From a checkpoint of a small transformer trained on Wikipedia.
Size: 13 layers, width 512, 8 heads of 64 (2 for keys and values), MLP 2048 ReGLU, vocabulary 8192, 53.6M parameters.
Architecture: RMSNorm before each block, tied embeddings.
Training: a variant of SOAP for these matrices, 904M tokens, 3447 steps.
Each number is 128 + 24 x the weight over the matrix's rms, rounded and kept within 0 to 255. Layers, rows and columns count from 0.

# layer 2 MLP down (transposed), 2048x512, rms 0.0419, rows 643-660, columns 384-511
[[147 128 105  83 145 144 115  98 109  93 109  99 123 103 120 147 139 126 103  99 111 119 148 134 109 129 117 127  90 106 141 153 128  80 134 103 125 113 139 131 153 107 122 140 148  70  98 140 126 142 138 118 162 120 154 143 118 129 134 158 125 115 147 110 116 133 154 103  81  78  96  67 143 156 124 109 115 139 178 109  84 140 130  78 137 137  86 108 165 156 157 152 114 158 118 148 128 151 135 122 143 134  86 154 120 123 144 151 126 130 142 133 146  91 161  96  92 150 108  85 169 174  84 151 156  84  90 107]
 [132 158 117 147  98 124 109 152 109 124  80 159 122 138 154 131 148 118 127 165 122  93 106 114 130 130 136 119 166 168 139 141 143 128 125 134 116 130 126  98 148 150 113 137 110 112 148  71  94 149 171 166 114 134  97 133 112 162 183 151 142 101  74  99 100 119 112 109 113 130 126 132 119 169 119 159 123 158  82 151 148 150 131  87 115 115 123  91 173 148 122 114 134 156 186 109 154 170 121  87 106  97 167 150 128 127 126 100  94 136 128 142 180 169 115 131 132 119 161 133 126 111 158 112 133 168 121 127]
 [147 141 102 139 118 133 138 146 124 130 130 105 113  92 114 118 115 112 147 160 143 110 153  84 111 139 123 128 117 144 129 163 115 117 134 110 152 148 172 119 114 134 124 124 122 149 153  75 163 139 117 148 107 102 150 160 121 155 128  95 129 132  90 152 108 138 129  91 139 112 137 102  94 127  96 156 138 152 144 147 168 105 164 133 111  74 145 135 138 166 126 144 138  89 145 132 130  87 100 135 116 115  99 125 125 118  84 129 146 150 152 141 135 150 133 154 134 127 141  96 117 109 176 150 128  88 131 142]
 [129 163 118 136 117 103 109 145 147 143 112 122 134  98 142 118 129 105 152 112 136 138 131 108 138 111 109 122 109 127 105 116 130 126 119 138 133 135 104 109 159 138 124  98 176 151 123 145 162 136 161 114 119  87 144  72 131 166 150 136 120 108  91 177 125 115 162 153 122 147 130 120 158 101 150 148 137 163  90  86 151  96  92 116 138 150 119 114 142 151 138 101 145 121 116 146 185 105 157 137 111 154 157 105 144 133 122 127 121 141  92 128 151  88 137  97  99 138 136 151 102 101 142 122 203  74 157 141]
 [130 124 153 159  88 129 128 116 128  96 141 111 150 152 111 132 158 149 115 116 139 152 129 137 136 137  90 142 154 109 153  91 140 123 103 112  63 110  95 127 108 138 146 161 168 139 103 119 163 117 123 130 149 159  84 133  97 138 127 122 137 115 115 139 133 116  92  94 126 137 128 145 137  88 151 106 116 141 116 147 130 125 124 136 145 129 155 130 143 124 127  82 113 101 136 106 158 130 137 122 132 177 109 119 129 139 119 123 126  85 115 130 127 135 146 137 109  74 191 158 116 134 107  94  95 101 132 123]
 [186 113 140  83 120 109 137 118 139 145  96 148 137 142 100 146 131 109 159 160 126 149 113  94 106  98 141 125 111 162 125  96 105 157 135 107 136 127 107 147 128 123 134 100 171 110 158 135 150 132 130 147 116  76 112 143 129 120 145 128 137 159 127 114 101 121 137 124 164 105 147 165 173 204 163 137  92 135 170 130 105 181  57 139  92 144 127 107 116 138 162 137 127 118 155 126 167 124 137 100 121  75 141 144 132 109 135 103 170 151 107 115 114 128 153 126 118 148 147 141 178 139 124 146 116 136 139 110]
 [113 138 122 185  93 137  98 156 112 139 145 168  93 101 124  97 136 163 112 127 124 147  67 123 123 100 131 171 104 128 145 131 149 121 149  82 160  76 146  96  87 139 129 112 101  77 125 159 132 124 136 167 108  88 125 153 108 140 107 161 121 160 103 120 146 140 108 107 112  91 164 141 150 150 132 184 114  99 123 110 116 139 150  87 128 139 116 105 104 142 131 146 159 143  96 102 132 188 106 129 100 113 144 127 132 141  92 115 137 136 122 124  82 148 143  98 141 133 128 166 157 125 126 115 110 108 140 127]
 [138 150  97 135 142 115 143 142 151 106 153 136 128 146 105 139  97 105 168  88  98  89 111 130 127 118 103 145  90 124 153 172  87 156  95 182 135 125 112 147  99 162 127  80 135 130 154 125 133 129 134 164  85  98 135 113 145 132 126 117  87 137 153 157 139 149 120 154 148 113  92 128 123 135 124 103 134 144  66 124 130 124 107 134 162 166 141 110 169 137 151 122 105 132 153 108 192 129 139 141 128 119 136 163 103 101 165 131 119 140 126 134 137 130 119 137 134  91  91 135 118 158  90 129 174 120 123 159]
 [147 126  61 130 112 155 112 129 119 126  95 115 116 123 118 136 127 182  88 145 109 164 154 148 109 124 154 127 141 128 173 100 118 122 140 161 143 129 120 158 130 149 117 120 125 128 167 105 115 124 196 146 132 157 125 146 136  90 114 112 135 142 167 118 132 104 171 104 132 132  61 140 147 152 140 119 133 118 114 100  90 132 110 151  92  99 122 146 116 111 146 108  94  90 114 114 182 113 127 128 114 122 128 122 108 124 142 117 105 110 168 157 155 152 142 163 124  79 152 139 136 121 107 145 138 147 150  75]
 [139 123 105 165  75 126 158 140 186 153 149 100 150 115 153 148 142 117 145 107 183  91 132 121 113 177 155 127  88 140 129 175 106 130 178 136  97 122 134 172 141 136  87 109 117  96 141 152 143 148 116 160 143 177 157 132 132 118 132 144  92 134 144 120 156 123 153 124  89 162 130 153 122 128 126 114 104 126 119 128 123  99 135  99 149 171 129 133 119 126  84 134 117 115 132  94 154 109 119  85 144  78 129 127 105 136 146 144 150 156 142 142  80 113 110 167 138 107 128 129 101 124  97 113 136 176 131 161]
 [147 138 128 147 109 131 143  89 107 137 170  93 161 101 139 106 161 145 152 146 149 155 116 162 116 118 146 131 121 163 125 159 113 192 138 129 114 146 110 124 154 116 139 167 113 114 133 122 139 126 163 139 113 158 143 156 104 156 126 107 100 124 104 125 117 144 173 192 119 127 144 141  80 131 109 111 114 134 153 121 144 159 146  80  95 169 121 150 174 160 157 137 139 147 141 127 111  82 111 172 118 102 157 151 119 157 125  76 123 117 154 157 113 101 136 108 147 148 158 145 168 156 158 102 122 152 112  98]
 [134 143 132 145 159 140 140 156 146 103  95 149 149 161 102  98 120 152 103 123  91 151 100 131 127 137 143 108 121 126 158 157 164 121 125 105  89 169 158 141  94 122 109 117 143 115 106 114 151 134 126 158 136 122 130 110 144 114 178 128 167 100  98 121 161 131 140 141 105 116 190 157 102 147 117 105 136 155 164 138 136 135 127 132 116 158  63 149 165 149 126 138 159 156 127 114 113 149 142 132 131 135  98 101  89 114 135 113 143 106 145 138  97 117 124 115 114 137 129  93 170 149 125 148 113 125 112  98]
 [145 107 134 125  72 134 134 141 123 168 151 151 127 109 122 127 126 142 149 145 159 136 160 126 121 111 117  96 185 134 134 122 132 107 129 146 169 154 108 147 154 110 125 149 137 124 132 167  87  88 123 168 127 135 105 119 163 137 188  98 155 122 112 119  61 118 158 120 119  96  99 135  90 131  91 133 135 152 152 146  94 138  97 150 105 163  91 138 142 138 130 127 121 154 124  84 136 130 107 141 101  85 158 103 139 119 178  96 100 135 101 141 135 119 154 123 122 120 146 163 124 148 165 119 110 127  96 153]
 [135 130 117 137 146  98 107 181 138 156 136 131 140 147 104  96 117 160 115 150 123 162 125 165 138 102 126 159 114 148 159 141 123 161 122 151 149 148 102 120 110 135 104 147 136 124 106 140 190 107 112 111 108 124 154 129 104 111 133 123 159 101 141  96 118 114 103 136 131 132 110 137 120 144 101  82  97 159 139 144 119  96 149  94 106 140 179 134 129 130 155 137 104  54 107 134 156 159 102 104 167 133 104 127 157 154 152 118 123 133 145 111 125 110 171 160  92 110 154 165 108 168  98 104 105 131 134 117]
 [134 107 142 134 163 184 140 129  85 133 161 165 157 129 133 155  91 117 142 141  50 128 150 107 160 135 115 118 144 139  92 158 138 131 104 131 107 124  69 180  92 144 111 113 104 134 121 131 108 143  71 143  88 124 129 106 168 122 167  87 106 127  61 148 141 142 128 151 100 142 176 142 131  83 108  79 111 133 167 144 102 118 121 133 123 134 151 133  92 138 122  69 110 145 183 102 124 118  94 146 152 125 122 160 125 186 126 129 110 129 105  95  89 155  97 129 102 141 147 125 161 124 126 119 142 153 160 145]
 [ 76 141 131 131 140 174 154 146 113 106  94  77 138 108 119 122 117 116 120 147 106  90 150 113 129 108 130 134 101 149 122 128 111 160 127 112 109 119 129 137 163 177 165 139 118 103 115 126 113 156 140 170 110 125 147 150 112 122 135 173 134 135 160 148 112 177 191 122 136 147  96 105 128 130  97 133 128 117 112 170 133 130 137 133 122 110 101 151 152 103 132 144 134 118 114 155 138 144  76 115 122 163 147 135 151 106 146 164 153  82 111 164 111 131 161 132 114 126 118 159 134 114 127 161 166 124 141 141]
 [ 98 130 134 140 104 106 149 142 137 129 126  98 148 157 118 102 133 177 153 112 126 159 105 136 119 140 152 171  97 104  93 111 147 155 136 139 130 116 113 128 129 137 180 170 133 151 149 138  92  75 151 117  74 162  99 115  89 151 131 146 134 118 100 173  90 146 132 136 139 139 165 105 113 149 153 113 129  74  80  60 144 167 133 157 126  91 111 113 173 129 147  83 108  65 133 107 148 124 160 125 149 171 112 130 135 138  96 156 136  95 128 112 114  98 101 139  92 160 162  76 125  83 113 135 123 134 198 118]
 [112 121 150 109 138 142 108 167 104 140 126 164  98 113 109 152 149 130  94 103 102 191 120 126 173 121 136 118 128 158 168 128 152 138 124 142 131 149  98 109 134 128 130  89 135 111 108 173 121  89 157  95 117 139 144 124 119 165 107 123 145 117 133 119  73 149 133 109  91 124 131 150 138 124  94 115 110 138 104 123  79 120 139 163 124 117 129  97 131 154 125 142  87 158 137 184 138 193 161 126 152 168  97 172 111 144 147 121 111  90 137 156 141 150  82 141 137 128 193 115 103 127 153 166  81 143 104 126]]
# layer 2 MLP gate, 2048x512, rms 0.0576, rows 644-661, columns 384-511
[[122 128 107 126 119 152 116 112 116 100 111 138 116 102  95 172  77 134 138 131 111 142 132 121 127 115 142 134 145 139 129 136 143 129 128 129 119 127 139 166 125 129 125 125 126 165 121  69 111  94 124  91 115 134  97 126 184  89 144 121 123 114 137 118 166 118 172 180 130 144 123 128 108  92 127 106 140 113 115 175  99 129 160 127  94  85 141 152 114 138 149 173 144 105 102 128 153 122 152  99 153 137 155 127  89 116 108 148 130 135 171 120 113 137 103 112 131 125  95 146 176 122 145 104 143  99 156 172]
 [126 141 157 119  94 163 173 110 116 151 115 114 150 114 115 151 124 191 140 119  83 142 180 146 109 114 130 126 137 137 143  95 145  84 150 156 129  89 133 128 159 141 163 127 141 127 154 121 122 124 162 134 177 127 104 133 129 130 139 131 122  84 125 119 132  56 142 131 120 111 123 103 122 134 123 109 149 154 102 124 160 124 125 144 135 152 104 172 126 132 100 138 135 129 145 121 122 129  54 154 102 118 132 171 139 107 125 127 132 149 156 136 103  82 136 133 127 119  97 134 127 168  95 121 135  99 146 140]
 [ 92 156 145 163 122 178 100  88 108 149 148 134 132 141 158 149  97 113 124 158 135 118 127 107  98 130 108 178 140 118 139 179 118 108 123 125 106 122 143 141 101 137 135 136 104 131 120 141 137  96 148 149 116 168 139  95 143  96 137 112 177 117  77 126 141 125 114  82 156 138  72 109 137 152 108 116 103 117 142 137 128 178 116  98  98 102 171 140 131 156 155 152 124 125 121  97 128 161 104 173  87 119 124 132 110 109 116 144 164 127 112 137  78 134 114 137 142 105 135  94 124  93 128  87 101 111 140  91]
 [127 138 141 133 145 159 137 111 101 142 148 135  95 137 141 133 140 125 153  94 126 136 116 116 115 133 151 151 114  93 139  98 118 113 138 119 145 132 109 108 125 145 102 145  94 108 169 128 149 175 108 141 146 130  65 106 141 119  99 143 140 139 160 123 123 126 117 117 158 134 152 127 123 106 182 129 140 134  93 115 126 108 153 143 146 149 121 123 151 156 151 127 139 149 148 146 168 180 119 115  71 136 122 165 108 136 148  84 135  90  80 129  94 150 128 119  80 120 133 116 137 112 118 148 113 135 146 178]
 [166 119 120  82 131 144 137 144 146 113 155 105  74 135 135 136 144  93  96  93 103 100  94 154  96 138 149 146 147 110 120 181 125 121 102 137 148 104 134 171 125 164 118 131 122 136  77 134 134 167 166  84 109 109 170 141 144 143 145  89 136 133 123 121 138 127  77  96 135 169 121 114 133 184 131  78 182 129 185 161 110 125 134  79 136 104 147 126 173 105 152 119 117 152  98 104 148 133  93 176  98 122  82 100 148 121 115 125 110 112 117  96 130 147 156 134 108 137  82 124 143 139 161 136  89 175 123 135]
 [123 152 122 123 141 109  91 123  67 159 116  92  91  99 118 105 162 146 132 111 101 104  83 181 119 143 146 132 148 150 162 112 129 143 157 122 127 108 102 124 111 176 104 171 132 141 107 189 155 121 113 101 126 103 156 113  97 125 132 139 125 125 154 138 105 151 131 129 145 150  92 146 165 104 105  96 146 140 136 169 122 157  83 167 166 151 138 137 169 171 133 161 123 136  86  58 123 134 130 132 116 107  93 124 166 118 143 219 120 110 171 167 137 140 132 155 110 130 129 108 111 119 116 106 122 141 128 123]
 [112 154 132 144 138 122 129  95 136 101 135  98 117  88 158 200 124 129 106 104 118 130 124 156 113 116 160  91 123 114 134 180 148 122 135  83  95  74  70 123 110 143 140 136 118 156 112  96 110  91 117 143 114 140 130 186 143  91 132 122  93 120 183 108 111 162 148 167 142 160 118 190 120 126 153 147 112 147 129 133 134 108 146  98 106 142 129  99 125 112 111 149 146 157 126 133 147 134 137 116 109 123 144 127 135 116 114 113 105 131 115 159 144  94 146 162 110 126 139 140 123  95 123 138 137 154 160 105]
 [131 171  92 133 102 131 167  77 142 150 134  91  86 119 149 177 121 132  87 159 108 106 138 127 142 133  90 170 133 132 157 118 114 157  83 146 116 122 147 137 138  96 169 144  84  96  89 143 141  99  88 157 174 154 154 130 178  81 167 121 117 144 133 125 137 114  89 145 106 175 116 125 118 142 141 106 128  61 159 126 116 196 154 102 126 183 116 132 120 135  95 119 149 132 103 170 132 135 166 144 183 151 125 110  89 109 139 182 130 147 171 155 139 122 129 146  85 147 112  86 184 114  98 184 160 123 115 143]
 [158 172 124 118 158 143 155 137 125 132 161 107 105 115 112 179 171 157 159 116  90 149 142 129  93 165 155 153 126  97 170 128 146 136 120 127 120 127 126 106 113 130 163  61 119 155 160 132 142  92 127 133 170 102 141 102 101 115 127 102 142 120 142 132 185 146 189  79 113 134 147 137  91 128 133 121 135  96 116 102 109 139 123 183 145 132 106 101 165 124 155 107 147 149 154 156 162 145 130 101 172  94 131  93 101 121 123 135 134 136 151 163 125 106 134 109 146 127 136 132 114 110  92 121 111 132 157  95]
 [149 134 135 139 136  91 181 170 124 132 140 108 108 106 135 148  91 146 102  94 126 147  94 148 124 125 116 158 118 103 132 104 124 116 119 122 120 116 125 160 155  84 131 148  96 109  92  76  61 123  93 120 127 130 139 143 107 153  94 147 111 126 160 109 148 140 129 110  95 114 103 108 124 103 125 157 108 166 149 138 119 153 162 152 124 147 105 155 129 154 133 134 104  72 123 155  88 136 130 123 102 168 160 124  76 129 147 112  88 142 126 144 129 126 119 152 127  94 181 109  83 129 125 102 148 124 143 132]
 [ 48 110 123 153 102 127 114 103 152 162 119 117 139 115 127 153 162 117 141 158 180  81 124  96 136 113 120 121 122 131 177 157 102  94  95 145 133 122  98 137 130 125 127 114 156 143 104  99 108 108 131 125 167 179 123 108 167 129 147 114 181 131 135  82 108 113 131 124 101 159 128 106 117 160 153 136 154 130 137 107 118 107 111 145 129 135 170 157 140 164 126 123 131 109 135 130 124 150 115 162 139 120 143 163 127 101 179 141 123 121 112 142 126 129 118 137 133 144 135  73 162 139 108 113 106 102 153 101]
 [141  87 160 100 134 157 137 140 152 170 157 176 119 150  99 119 144 125 150 129 101 173 116 115 165  96 141 118 112 119 102 123 122 134 156  99 161 157 148 130 110 151 155  98  64 109  84 134 133  97 137  95 117 135 139 104 127  78 127 117 140 127  79 114 122  73 138 113 137 123 130  99 103 106 146 138 111  94 158  98 123 122 168 123 109  85 140 151 140 109 146 131 104 140  99 124 155 114 127 104 126 102 110  75 158 102 121 113 138 150 128 142  75 105 113 111 113 103 100  94 123 115 146  93 112 129 146 153]
 [142 145 131 159 111 148 135 159  93 121 125 132 170 117 144 113 100 101 176 122 153 126  96 129 145 134 101 126 108 128 152 134 153 111 127  87  95  90 198 127  99 131 157 125 122 124 146  77 157 102 132 156 151 139 167 132 133 150 106 131 137  93 105 136 130 148 135 196 111 139 105 105  81  96 156 115 133  91 128 129 125 153 126 156  79 159 171 118 141 111 120 169 120 100 123 109 140 164 107 158 104 100 104  79 122 152 156 135 146 157 162  95 158 160 121 132 146 122 122  96 128 170  56 105 175 135 118 158]
 [147 116 110 172  98 123 125 171  86  85 147 145 122 105 147 172 140 146  96 112 124  86 126 119 103 131 133 140  98  98 129 111 130 118 128 122  80 102 125 117 126 119 146 113 118 133  97 139 115 117 153 113 128 133 123 165  88 137 151 140 178 189 140 135  94  90 148 148  99 152 145 131 122  97 102 120 176 101 125 102  95 147 130 136 168 119 107 168 127 139 160 137 129 172 130 128 135 133  96 148 145 117 169 173 125 139 131 131  87 152 157 128 140 140 144 165 127 127 181 126 121 121 121 142 147 146  99 138]
 [145 154 150 139  90 138 131 106 137 178 112  78 134 128 150 132 137 121 124 136  94 138  74 135 114 127 135  72 171 142 152 136 124  97 135 149 122 126 139 167 151 156 122 114 129 112 180  99 112 156 138 131 122  98  98 134 137 124 134 129 200 159 140 132 140 116 161 114 123 149 191 145 143 113 116 137 112 133 106 133 132 187 116 144 127 148 123 117 159 127 106 142 128 126 183 152 144 160  86 142 101 144 157 126 105 135 145 115 138 102 113 131 131 136 129 136 103 146 143 139 130  98  91 121 126 147 129 152]
 [ 86 100 123 112 121 120 129 139 155 103 133 145 163 137 128 191 170 164 140 141 128  92 135 121 124 134 107 159 119 143 187 106 140 116 119 141 114 133 122 129 161 137 139 134 181 145  86 189 132 100 144 139 122 116 147 118 131 179  78 113 149 124 136 112 115 126 118 134 130 124 124 165 140  92 126 128  83 154 129 128 120 133 145 121 157 126 156 148 101 121 124 152 121 139 114 101 144 117 128 135 128 130 132 153 121 133 128 133 131 107 150 172 151 132  64 188 106 107 136 111 120 127  96 154 139 122 100  99]
 [128 119 138 129 142 145 111 147 121 105  82 141 130 128  92 145 120 142 122 142 113 151 107 123  96 126 146  76  91 129 145  96 120 124 140 109 106 142 140 109  89 152 158 105 133 142 124 119  97 128 106 132 100 181  89 166 130 132 120 131 156 139 164 134 139 121  70 125 128 112  95 118 145 120 119  81 133 111 119 136  97 202 113 131  97 160 138 123 153 115 144 141 133 113 157 113 121 106 141 110 112 138  77 141 125 136 123 130 113 114 151 129 130 134 140 121 119 130 144 121 143 119  91 123 119 101  70  70]
 [154 135 127 144 134 112 110 107 167 122 143 133 159 105 124 130 113  87 101 100 164 101 147 132 153 134 117 119 147 128 127 143  91 124 139 104 108 104 130 141 170 132 111 166 108 118 148 161  84 149 145 129 142 136 116 114 151 105  95 131 138 150 125 120 126 133 115 122 133 103 139 119 119 151 138  95 160 142 117 121 156  91 127 163 142 105 162  94 111 154 164 130 141 133 149 133 153 146 133 129 109 149 163 108 148 130 105 103 172 101 109 112 146 152 122 144 134 154 150 136 136 121 108  90 135 113 140 129]]
# layer 2 MLP up, 2048x512, rms 0.0583, rows 644-661, columns 384-511
[[159 143 162 134 154 107 172 112 114 119 137 122 132 131 109 115 122 171 121 154 142 107 114 143 141 122 125 133  82 166 102 148 131 154 174 128 128 104 112 131 130 107 109 109 122 123 119 204 129 153 145 185 124 157 146 126 138 107 106 121 124 145 135 120 138 122 106 138 147 142 131 150 110 145  83 139 138 134  92 129 138 155 139  87 100 122 173 141 124 155 108 108 124 130 143 176 105 135 169 141 112 167 137  97 110 199 160 135 105 111 157 142 134 130 150 162 152 100  89 109 124 145 143 102 129 128 168 118]
 [136 137 153 135 174 133 157 160 134 160 133 113 145 115 141 106 120 135 153 133 125 109 122 110 162 113  97 133  61 122 117 118 106 128 137 139 143 142 122 142 130 136 111 136 104  45 122 137 122 146 157 125 122 124 110 103  79 124 129  90 174 123  86 143 163 108 113 120 149 144 130  99 120 159 136 125 117 123 121 114 130  81 135  88 131 133 147 136 138  83 142 130 157 159 112 112 182 118 164 154 118 107 109 124 136 115 120  59 132 139 155 105 123 115 100 114 142 174 148 103 135  98 140 142 131 158 118 134]
 [150 124 126 158 103 137 160 116 154 159 120 153 124 137 125 114 144 140 125 138 130 153 118 103 120 122 142  67 142 102  92 115 122 145 137 112 150  78 131 107 120 125 130 186 118 139 110  73 120 128 135 122 105 116 160 113 112  96  92 124 156 100 122  97 118 136 130 139 121 143 156 153 136 136  80 166 141 173 135 122 152 128 128 107  88  99 133 114 139 130  98 144  94 110 116 141 153 182 119 159 114 147 110 117 115 125 115 135 123 161 106 148 123 159  99 143 128 106 137 139 148 149 130  86 155  95 191 123]
 [103 139 126 131 153 132 147 109 120 116 146 126  80 120 158 107 110 100 136 144 116 121  90  93 126 124 121 134 139  75 132 101 121 117 109 142 117 151 121 111 101 102  85 125 129 161 120 129 111 146 101 166 153 170 103 145 105 118  90 130  72 137 117 124 162 128  70 123 142  90 114  87 107 103 137 129 131 145 128 104  98 135 150 101 137  88 144 123 138 129 130 120  98 184 125  85 132 123 136 124 123 177 153 121 135 162 121 122  95 109 106 120 100 134 160 166  93 141 118 124 123 123 143 118 106 121 162 133]
 [ 95 132 143 105 103 104 130 146  97 123 134 135 122 157 133  97 153 153 146  93 104 115 160 154  97 120 133  91 115 151 116 147 130 113 133 146 102 140 134 133 112 152 143 153 149 157 162 123 124 140 161 113 136 116 169 147 123 108 157 107  97 121  96 167 119  66 192 131 144 106  70 158 107 104 127 145 116 139  93 137 138 123 103 131 133 145 130 112 129 160 129  91 153 143 109  90 132 104 105 115 120 151 104 133 147 142 116 112 126 140 142 117 132  89 139 131 161 143 140 149 118 145 166 112 130 175 101 122]
 [140 132 158 128 121 115 140 122 140  80 102 133  85 117 147 152  99 125 137 136 127 132 114 129 121 130 144 113 164 131 126 140 115 111 108 168  86 133  81 124 109 121 136  96 179 161 133  99 133 113  85 156 161 140 132  92 134 136 172  59 165 112 167 157 134 149 153 123 133 177  91  64 130 130 154 119 142 144 134 139  95 143 126 109 143 100 158 100 153  95 129 115 125 108 155 147 134  82 108 151 127 103 125 124 125 140 110 121 171  98  97 118 136 125 134 103 145 131 129  95 100 192 119 108 174 123 122 116]
 [115  94 103 137 128 150 100 130 110  99 112 173 132  99  97 152 147 120 117 178 113 154 129 122 126 146 168 117 118 140  94  92 111  96 101 110 109 150  88 114 145 156 151 117 149 159  85 160 127 112 127 146 143 137 146 154 160 199 137 134 176 139 113 123 117 172 123 110 113 148 136 148 148  87  82 135 152 154 126 115 120 154 157 105 105 146 132 118 157 120 148 151 101 119 135 122 123 154 117 137 136  99 142 117 113 115  87 133 180  94 100 134 122 126 164 150 164 125 170 151 160 155 141  97 127 147 110 107]
 [130 143 139 143 140 119 165 162 137 164 104 149 179 100 171 120 115 107 128 108 134 147  98 154  87 131 125 175 113 112  78 142 131 107 117 112 130 121 113 135 128 112 164 104 141 125 163 173 159 143 144 105 164  85 164 129 113 153 146 114 151  85  93  92 138 146 155 156 138 125 131 100 146 149 110 150 121 115 153 134 118 117 142 136 122 128 143  68  77 130  85 121  58 135 142 110 135 111 113 143 123 131 101 104  95 144 149 138  87 114 122 118 132 112 117 121 125 136 173 184 139 120 128 134 114 120 124 161]
 [114 136  99 146 153  80 148 134 127 110 102 171 134 113 153 151 183 123 160 108 117 155 106 107  95 170  72 107 145 162 162 161 118  88 142 136 165 152 164 123 106 150 127 111 166 104 158 136 104 106 108 162 127 122 115 121 106 151 150 106  79 142  90 133 112 165 156 105 126 131 153 155 135 109 124 110 125 127 140 157 152 140 102 120 117  95  96  99 136 162 142 109 152 123 120 119 163 142  91 115 145 130 100 154 142 119  96 150 147 135 118 129 106  96 143  78 141 101 118 124  97 120 113 115 143 171 152  94]
 [166 130 177 140 133 148  97 123 133 129 145 125 164 150 104  80 126 168 160 162 132 139 157 130 104 114 139 153 113 152  96 124 149 137  58 112 158 120 141 112 112 162 160 139 158 140 135 147 144  82 124 133 138 102 120 114 142 169 122 137 116 122 115 121 150 125 127 143 179 162 154 168  96 144 117  94 129 134 110 121 150 108 165  87 135 117 106 121 125 125 120 117 130 156 109 123 161 134 133  91 153  51  89 130  89  99 145 143 159 110  96 121  96 133 116 126 123 131  91 170 120 119 114 149 153 109 155 163]
 [139 113 117  86 103 136 149 155  86 138 113 134 184 110 129  97 156 140  97  65 145 112 114 123 134 113 132 158 121 155 152 138 101 126 146 130 164 109 147 148 171 118 123 145 142 127 157 133  95 140 158 112  83 115 152 136 113 108 134  98 132 123 113 139 105 149 138  83 148 148 109 140 163 108 153 133 129 118  97 152 122 109 101 134 157 165  93 117 154 128 120 143 114 115 137 135 132 114 142 126 174 140 119 134 110  74 132 131 130 158 116 136 124 131 149 126 140 108 162 142  76 160 126 164 152 164 101 135]
 [118 146 155 149 121 114 165 160 147 155 114 153 120 158 132 108 130 122 118 156 123 146 101 101 105 132 175 117 141 136 154 130 106 182 123  92 172 124 116 102 101 151  93 128  79 132 153 118 111 148 106 123 152 106 146 102  73 123 101 160 137 147  90 152 141 103 148 108 131 105 160 119 173  89 120 185 131  95 154 134 103  80 143 158 107 122 154  83 134 116 136 135 139 122 126 128 137  96 126 146 146 112 111  95 128 174 114 148 142 137 149 113 158 130  94  80 144 111  77  96 133 126 131  43  87 110 144  89]
 [108 158 154 139 125 123  85 143 155 150 144 113 122 117 143 106 147 104 136 182 139 145 128 119  96 120 166 134 152 101  99 117 157 101 103 102 136 172 148 137 137 100 109  97 144 122 130 111 112 162 152  87 174 122 153 122 114 146  95  98 166 144 110 128 166 139 152 174 147  93 102 104 119 115 138 108 149 129  91 126 103 114 127 138 163 139 135 156 193 115  79 146 129 116 136 107 107  97 119 123 116 124 114 130 169 133 152 106 142 117 154 122 178 173 104  96 111 142 148 102 122 138  94 138 156 103 135  96]
 [121 134 112 156 145 114 125 149 117 137 134 149 117 128 117  91 155 160 127 126 149 103  81  92 100  89 162 121 120 144 106 129 114 111 136 134 146 115  98 137 150 154 122 103 137 143 188 108 105 143  95 114 133 129 153 140 125 132 124 137 132 101 130 125 132 140  98 126 171  91 103 140 156 143 170 129 157 101 124 153 135 142 111 161 116 140 152 126 122  93 100 210 141 175 114 148 126 136 118  97 103 118 127 136 107 104 177  97 128 139 108 120 143 133 128  94 124 136  94 116 131 144 135 144 141 141 123 161]
 [134 167 146 112 117 121 121 107 165 118 157 131 127 103 145 173 153 154 147 137 117 134 128 156 132 124 134 166 140 122 146 140 101 103 158 115 137 128 163 132 136 160 110  98  82 131 123 151 152 121  97 102 149 103  94 120 132 121 120 134 126 136  44  96 144 125 139 139 123  97 166 133 112  90  94 126 168 135 153 120 112 151 117 103 134 137 166 153 151 129 147 116 143 124 129 130 157 159 145 138  88 151 103 130 127 139 136 130 148  73 133 119 129 123 109 102 133 153 130 112 108 106 102 121 131 142 109 137]
 [156 107 143 174 115 141 142 164 109 155 132 117 146 134 130 129 148 131 124 160 137 102 156 104 105 118 150 151 127 146 129 135 127 103 139 148 128 104 140 142 101  93 128 143  73  92 120 125 164  94 137 110 127 151  89 135 164 104 173 127 113 121 102 118 133 170 141  68 115 145 184 109 136 193 177 136 170 107 143 134 130 112 129 134 130 124 105 138 165 110  92 116 155 144  77 181 122 162  96 112  99  80 130 159 109 125 180 123 131 104 189  85 137 116 147 107 138 105 118 169 114 112 124 114 115 160 116 147]
 [126 115 147 177 168  50 134 176 154 136 109 128 160 141 151 124 115 126 130 124 162  70 125 110 142 143 130 121 117 122 135 162 111 158 140 122 157 157 146  86 107 167 112 131 149 112 105  84 131 141 159 110 159 128 113 126 141 147 158 126 145 103 139 141 139 127 114 139 121 126 129 105 148 151 107 107 131 124 110 114 151 117 103 106 170 102  99 102  87 133  84 111 130 154 111 105 125 108 132 130  89 127 124 120 145 160 150 122 146 127 139 137 125 148  86 143 104 139 114 147 123 137 130 123 118 173  78 124]
 [121 117 102 150 113 125 136 142 126 129 127 130 107 113 150 108 140 137 120 139 178 141 164 108 121 144 133  58 119 114 142 142 148 125  99 106 111 140  80 177 128  92 111 128 146  97 160 127 180 165 126 150 136  83 123 108 125 144 110 117 127  80 114 133 130 120 118 130 130 128 132 132  89 141 130  99 126 156 139 138  72 102 164 131 103  92 116 144 104 159  99 153 127 119 136 107  94 123 107 129  92 107 145 104 132 118  84 121 114  99 136 133 143 185 101 149 132 124 124 101 123 136 134 129 116 168 106  93]]